{"d_model": 128, "n_head": 2, "n_kv_head": 1, "norm_place": "pre", "positions": "rope", "attn_scale": 0.125, "init": "normal", "lr": 0.000756, "beta1": 0.9, "decay_fraction": 0.709, "decay_shape": "linear", "final_lr_fraction": 0.0, "steps": 3730}
Each number is 200 + 40 x the weight over its row's rms, rounded and kept within 0 to 999. Layers, rows and columns count from 0. The size before them is the row's rms in percent of the matrix's.

# layer 4 MLP up, 512x128, rms 0.0676, rows 138-150, columns 0-127
088,184,136,203,174,99,216,175,174,199,214,272,171,166,203,122,220,213,164,238,192,208,201,182,137,234,188,176,143,216,164,151,250,184,146,124,192,188,142,204,182,168,195,274,251,139,216,107,205,207,158,224,253,240,231,219,164,159,184,146,221,152,225,296,231,189,200,196,154,196,124,216,157,177,159,163,190,246,199,226,269,234,191,201,192,104,182,170,234,189,187,160,143,148,168,211,154,221,208,170,218,183,116,118,198,242,198,192,183,265,222,196,202,217,272,184,253,172,190,228,230,252,220,189,278,232,247,195,162
092,203,196,187,165,134,185,237,148,232,203,211,228,210,167,184,205,241,246,139,165,271,232,171,207,258,235,194,278,210,250,169,187,220,191,170,178,278,265,198,140,192,233,286,197,157,231,277,197,157,177,199,257,219,185,219,218,173,192,173,183,162,195,184,263,127,185,202,175,221,188,300,224,201,198,218,162,158,141,171,107,202,197,192,215,240,187,182,232,240,293,150,156,194,211,143,197,194,192,232,245,173,216,237,136,216,114,285,171,221,236,235,293,210,140,211,218,175,249,178,179,166,184,219,160,250,263,163,248
107,223,174,186,252,169,136,167,234,196,225,197,195,144,207,160,234,198,148,180,191,197,82,144,115,207,201,185,132,239,231,223,214,263,264,147,214,250,234,73,195,184,172,228,208,202,185,244,140,231,184,206,216,166,267,171,183,228,167,247,174,153,234,212,253,176,235,220,145,228,226,204,207,150,248,184,197,206,179,195,171,161,267,209,113,161,201,150,233,199,233,178,189,206,252,187,173,227,212,200,198,190,128,188,183,244,132,210,148,151,267,225,199,191,226,199,216,188,252,197,107,210,194,294,220,256,257,217,262
081,202,250,166,130,155,231,135,179,139,202,163,203,215,206,137,177,216,177,179,219,188,190,237,235,189,215,197,248,243,229,184,221,251,211,130,190,152,180,134,250,234,206,181,172,200,168,194,282,111,201,167,110,197,218,188,206,259,233,255,224,195,189,235,183,179,139,192,193,238,192,250,184,176,207,209,267,197,155,195,162,168,250,199,186,174,142,169,206,205,173,205,151,129,211,259,204,191,243,228,209,152,160,199,231,225,228,207,140,227,196,198,194,199,319,231,272,180,151,276,145,227,266,204,206,266,280,232,316
124,192,195,223,215,183,226,181,209,244,149,192,165,240,246,137,199,206,175,207,214,172,184,202,109,151,132,218,144,226,244,236,105,138,205,172,147,286,180,156,253,152,203,236,223,194,128,247,189,193,187,228,214,160,248,136,121,167,172,247,291,160,206,203,128,156,221,178,227,185,204,261,221,139,224,206,154,215,103,216,172,122,257,208,229,220,295,159,258,154,192,209,206,224,194,219,191,155,149,277,190,166,256,201,197,204,172,222,137,222,249,181,178,175,200,200,191,186,225,230,132,242,184,218,215,222,241,185,202
110,224,164,163,177,129,175,145,199,235,280,257,192,249,257,174,161,181,198,188,177,181,201,190,143,182,166,180,251,228,115,157,188,161,207,116,162,186,206,143,253,97,188,303,156,178,186,243,231,205,213,213,258,216,184,151,192,248,134,205,179,147,259,161,284,249,189,205,184,185,175,266,177,173,184,202,185,233,215,202,199,192,200,177,205,187,121,179,251,205,183,158,117,223,258,219,156,210,176,242,222,186,172,206,202,317,217,204,213,199,189,193,175,169,199,213,218,235,172,250,151,213,264,135,221,182,279,188,141
086,238,195,198,168,227,122,179,235,274,184,171,229,245,184,221,176,227,155,187,229,223,231,179,225,198,220,222,246,250,257,221,137,238,216,196,167,184,199,222,261,173,251,126,153,219,178,134,239,213,118,180,249,208,295,133,118,163,244,189,230,162,191,197,194,167,248,179,204,196,245,152,148,229,255,210,264,232,150,197,337,247,184,153,136,230,180,147,222,177,220,193,220,226,227,144,194,117,214,175,193,194,269,177,207,163,240,185,201,181,227,174,233,169,229,144,213,205,202,196,217,222,203,216,320,155,201,214,208
090,150,231,229,217,239,159,234,205,238,188,236,187,165,248,161,132,145,204,196,234,232,183,253,246,179,138,163,182,171,155,238,179,224,207,282,186,216,160,172,123,239,210,202,188,148,170,159,232,141,202,172,255,218,205,174,235,265,261,166,215,166,158,212,183,189,200,219,98,147,231,243,170,184,179,155,226,235,184,227,118,218,114,168,184,225,169,186,232,238,240,217,241,267,84,211,209,217,211,187,214,280,293,152,229,273,205,160,232,196,182,216,266,253,217,172,216,142,237,243,201,194,130,216,221,237,223,173,200
105,182,224,263,125,150,154,199,136,252,206,232,198,244,242,150,244,212,198,136,218,181,231,173,173,242,277,253,226,193,145,215,181,199,232,224,186,166,211,166,222,147,126,211,185,158,188,160,129,116,267,157,160,193,197,185,193,316,188,226,213,176,157,148,141,160,110,120,211,337,191,188,223,203,275,138,167,179,172,187,237,176,228,206,244,220,245,194,210,207,212,228,223,175,181,201,208,140,190,252,246,173,264,149,214,204,187,215,181,177,203,210,215,199,211,193,243,185,236,218,157,239,212,262,190,228,250,165,218
077,215,179,310,187,170,263,163,188,248,191,187,188,265,198,239,278,198,190,180,160,242,240,140,170,233,230,150,259,188,186,227,235,171,234,143,227,136,219,260,218,259,128,197,166,162,221,173,271,194,202,214,219,226,224,224,212,221,209,212,211,147,209,236,137,146,163,234,141,169,219,212,90,182,159,222,265,238,170,204,170,214,213,249,122,253,229,175,233,175,206,200,232,162,217,153,127,220,176,189,182,157,223,207,161,163,300,225,143,185,218,208,278,200,209,225,236,188,151,145,156,153,181,187,263,204,202,135,248
105,190,204,166,132,250,186,189,239,226,223,258,236,244,244,196,210,252,203,169,167,184,156,137,166,183,199,165,198,140,208,225,148,193,189,148,197,211,106,213,209,212,231,180,268,202,202,142,191,235,160,171,247,186,190,204,188,251,216,169,216,259,210,212,98,199,206,222,123,190,216,231,120,158,287,274,176,176,203,231,179,193,106,212,212,291,145,212,267,207,202,189,166,167,195,198,237,229,137,237,143,228,120,189,246,179,258,148,195,255,206,243,248,193,209,160,194,213,264,137,162,144,213,189,150,159,133,222,166
090,183,201,157,167,263,156,229,172,213,223,186,157,219,285,124,206,151,209,291,182,221,160,143,212,212,140,236,201,167,145,253,171,174,238,191,203,175,140,169,133,247,195,127,209,245,201,170,220,157,138,249,271,215,211,181,226,189,195,274,190,181,203,198,193,196,214,172,169,136,230,214,248,303,197,131,206,210,209,239,301,188,190,218,119,174,219,222,211,215,194,261,211,201,213,224,234,222,214,235,158,206,248,217,158,175,206,243,208,275,230,244,223,222,124,161,134,176,167,203,156,215,267,149,138,129,235,221,220
086,206,221,111,213,170,226,305,219,123,252,216,199,89,202,200,195,200,132,217,222,199,130,201,229,207,218,178,177,231,181,250,221,187,199,221,256,234,196,142,229,245,166,217,224,209,180,184,288,195,167,202,223,181,265,234,223,263,166,203,157,189,145,171,196,223,147,200,105,259,239,213,250,231,199,203,133,205,151,227,135,234,234,226,137,258,180,261,273,228,219,209,241,204,126,106,208,233,197,221,221,141,257,208,112,216,186,189,220,228,184,176,183,175,209,148,215,180,202,234,202,131,172,186,189,176,148,227,186
# layer 4 MLP down (transposed), 512x128, rms 0.043, rows 138-150, columns 0-127
085,195,248,157,219,270,158,212,225,213,195,150,237,210,224,227,180,154,181,183,170,198,175,230,284,90,185,257,239,251,221,192,178,216,186,245,230,226,212,187,186,230,199,145,144,235,166,263,179,191,194,233,118,149,139,183,255,223,152,212,172,228,121,108,219,223,143,192,215,193,282,142,229,230,225,263,221,200,241,178,138,174,239,216,194,288,222,256,181,231,177,246,226,218,262,183,210,210,207,178,186,224,277,236,196,179,185,206,190,113,183,236,249,199,163,197,131,194,192,213,125,124,212,249,152,171,143,212,166
087,212,209,255,193,253,166,190,230,148,226,228,152,212,250,172,190,130,142,252,244,177,246,238,190,220,163,166,137,253,190,208,270,178,208,214,220,161,141,186,273,217,206,128,162,275,180,180,249,285,209,164,138,180,204,216,122,223,196,226,243,169,247,264,142,218,190,200,204,234,212,154,177,225,253,142,222,196,245,205,285,179,219,269,200,220,187,259,131,121,153,250,191,248,156,222,152,186,224,147,190,206,167,125,253,152,269,181,187,192,232,212,211,169,232,209,145,189,160,266,205,199,181,190,207,207,121,214,175
091,223,210,222,164,165,301,216,232,194,212,185,155,233,171,193,179,72,231,194,167,276,232,202,236,93,160,238,257,226,124,190,207,205,179,214,222,188,124,280,243,215,189,183,189,160,144,165,260,156,190,192,247,154,153,238,192,195,228,171,221,248,171,210,205,236,205,213,197,226,173,174,197,251,224,226,173,239,186,164,217,324,140,196,270,269,202,241,191,176,182,251,244,165,177,204,184,118,201,193,226,187,251,211,194,164,259,241,164,250,197,192,203,170,145,174,221,177,150,210,222,212,232,189,216,213,89,203,201
076,200,139,189,254,197,190,295,227,241,164,200,238,206,233,203,234,185,227,265,148,212,160,181,167,159,191,213,171,159,217,203,200,167,172,242,236,288,263,226,149,222,176,225,198,190,203,203,166,270,190,236,276,171,171,235,186,170,169,122,190,173,195,172,234,228,285,170,174,198,228,179,193,184,199,206,138,216,278,221,189,225,169,180,247,216,213,194,220,200,251,161,247,298,216,153,191,254,176,191,164,240,236,176,182,152,190,215,209,153,211,256,209,204,71,189,168,195,278,124,272,153,173,222,235,151,138,214,107
090,273,152,246,156,233,169,113,194,166,187,262,257,246,182,217,190,206,147,179,203,266,207,223,182,35,180,237,245,201,201,176,206,190,253,187,189,261,136,144,224,262,145,189,222,179,129,167,221,175,184,173,202,214,242,183,210,197,184,250,203,140,222,260,216,263,260,166,178,179,157,230,204,261,238,203,178,253,223,161,220,179,146,254,268,225,179,215,253,149,206,238,193,217,162,192,162,217,219,166,275,161,206,225,183,267,231,233,197,235,195,179,198,229,194,169,158,250,135,168,186,194,136,263,200,156,158,181,230
110,219,228,163,239,223,150,263,240,217,91,197,167,139,170,186,215,186,211,227,218,201,193,227,240,179,186,218,163,171,243,244,187,268,150,279,190,203,200,221,180,321,182,139,254,208,193,192,205,149,160,245,154,146,208,198,224,148,274,170,273,241,111,233,134,175,216,199,156,224,212,196,161,185,220,208,226,229,190,184,189,192,193,201,210,211,260,201,170,227,241,167,260,184,130,178,269,229,192,181,140,208,220,126,197,106,183,250,131,230,238,202,209,217,231,209,203,128,246,150,212,201,180,303,190,161,161,215,213
077,174,203,176,217,212,266,209,155,145,198,177,199,182,246,214,214,197,166,195,202,226,161,246,245,153,168,149,175,149,114,179,272,130,201,260,249,212,211,164,97,203,142,286,222,168,189,274,164,171,283,239,127,220,148,266,247,236,172,179,194,182,211,225,257,214,189,213,208,195,175,251,218,186,192,152,132,222,188,230,85,179,225,320,232,193,224,252,201,258,142,208,199,200,197,244,210,262,199,211,226,255,197,204,174,218,154,197,198,198,209,193,172,226,160,234,169,224,161,210,203,181,168,223,97,216,227,195,226
082,211,168,149,231,170,230,150,170,195,229,179,219,213,190,243,277,248,178,214,171,181,216,109,169,157,261,215,169,233,240,176,221,168,202,129,201,221,256,261,293,152,157,167,188,207,233,265,213,269,211,205,170,202,181,231,158,188,121,221,193,181,233,202,211,204,157,197,283,211,161,194,240,207,183,258,185,169,229,184,255,204,230,254,182,187,263,222,182,241,164,178,195,183,302,198,182,215,165,211,144,169,81,218,161,58,179,211,198,199,224,175,127,219,198,236,156,218,175,190,191,212,236,139,167,132,211,232,219
101,197,235,167,240,212,230,231,270,143,188,250,205,169,158,251,151,194,236,231,192,194,185,211,209,61,142,183,212,221,266,147,261,201,186,154,220,196,187,245,191,237,214,241,202,252,161,194,262,222,161,214,209,178,234,166,177,81,216,225,207,207,200,202,288,216,259,293,142,140,258,204,188,134,158,183,188,228,222,228,154,187,202,164,238,144,263,213,196,134,129,197,203,220,199,256,195,176,208,170,188,245,141,211,218,168,193,216,225,233,242,180,191,231,157,256,151,247,107,146,237,158,158,182,207,211,186,219,189
070,184,181,124,206,204,177,272,210,158,201,233,236,134,180,137,160,182,177,206,243,213,109,235,212,114,213,242,179,223,212,204,189,255,161,280,157,278,219,117,153,111,227,205,225,207,148,201,165,227,232,236,150,149,176,205,194,156,202,232,186,242,161,163,218,275,189,210,238,197,188,192,243,204,229,202,105,150,190,124,221,232,208,215,248,146,214,210,177,229,178,174,144,226,159,240,262,217,206,188,221,280,227,185,235,258,119,155,244,186,222,198,164,198,205,182,179,246,239,274,236,254,234,223,159,172,137,228,195
110,184,194,246,204,186,199,198,189,193,186,169,139,135,170,210,210,179,204,185,185,246,207,235,209,196,193,261,230,258,177,185,208,211,198,274,154,204,253,182,199,169,124,252,143,175,176,174,212,115,183,203,192,194,259,281,192,191,194,199,197,204,177,171,338,200,189,194,229,194,220,210,236,198,87,175,217,241,114,134,222,207,280,149,185,147,226,232,160,210,219,196,228,253,183,217,164,169,268,207,241,162,276,213,176,175,151,281,217,180,198,154,178,230,159,257,248,216,135,268,231,247,207,222,217,169,209,103,145
086,193,182,267,203,144,224,167,208,184,175,267,242,128,154,306,182,224,176,161,161,198,266,229,228,133,221,175,216,201,235,172,248,158,129,221,187,259,217,212,286,157,210,256,214,169,167,230,170,267,232,189,139,172,167,245,175,210,176,161,237,215,219,249,196,226,188,225,201,227,186,175,163,149,194,228,191,190,184,195,128,215,230,141,265,276,112,150,170,223,240,169,155,187,180,189,129,221,237,182,240,196,135,169,216,185,175,170,191,135,225,208,153,230,269,198,252,183,231,230,249,190,201,212,251,296,200,136,141
097,215,178,252,176,192,199,114,195,257,188,192,197,306,219,227,195,223,270,168,170,175,254,214,157,122,224,207,233,183,219,157,166,254,197,141,186,156,233,260,155,145,211,190,159,176,218,213,173,200,276,205,169,253,179,146,137,195,236,204,231,141,237,222,217,186,209,237,218,150,174,184,187,169,199,193,272,212,212,178,268,166,151,153,208,128,200,118,109,172,166,166,222,154,295,258,203,220,199,182,188,262,132,215,246,188,210,195,173,132,205,250,226,241,180,240,203,210,238,148,211,283,249,208,211,236,253,159,231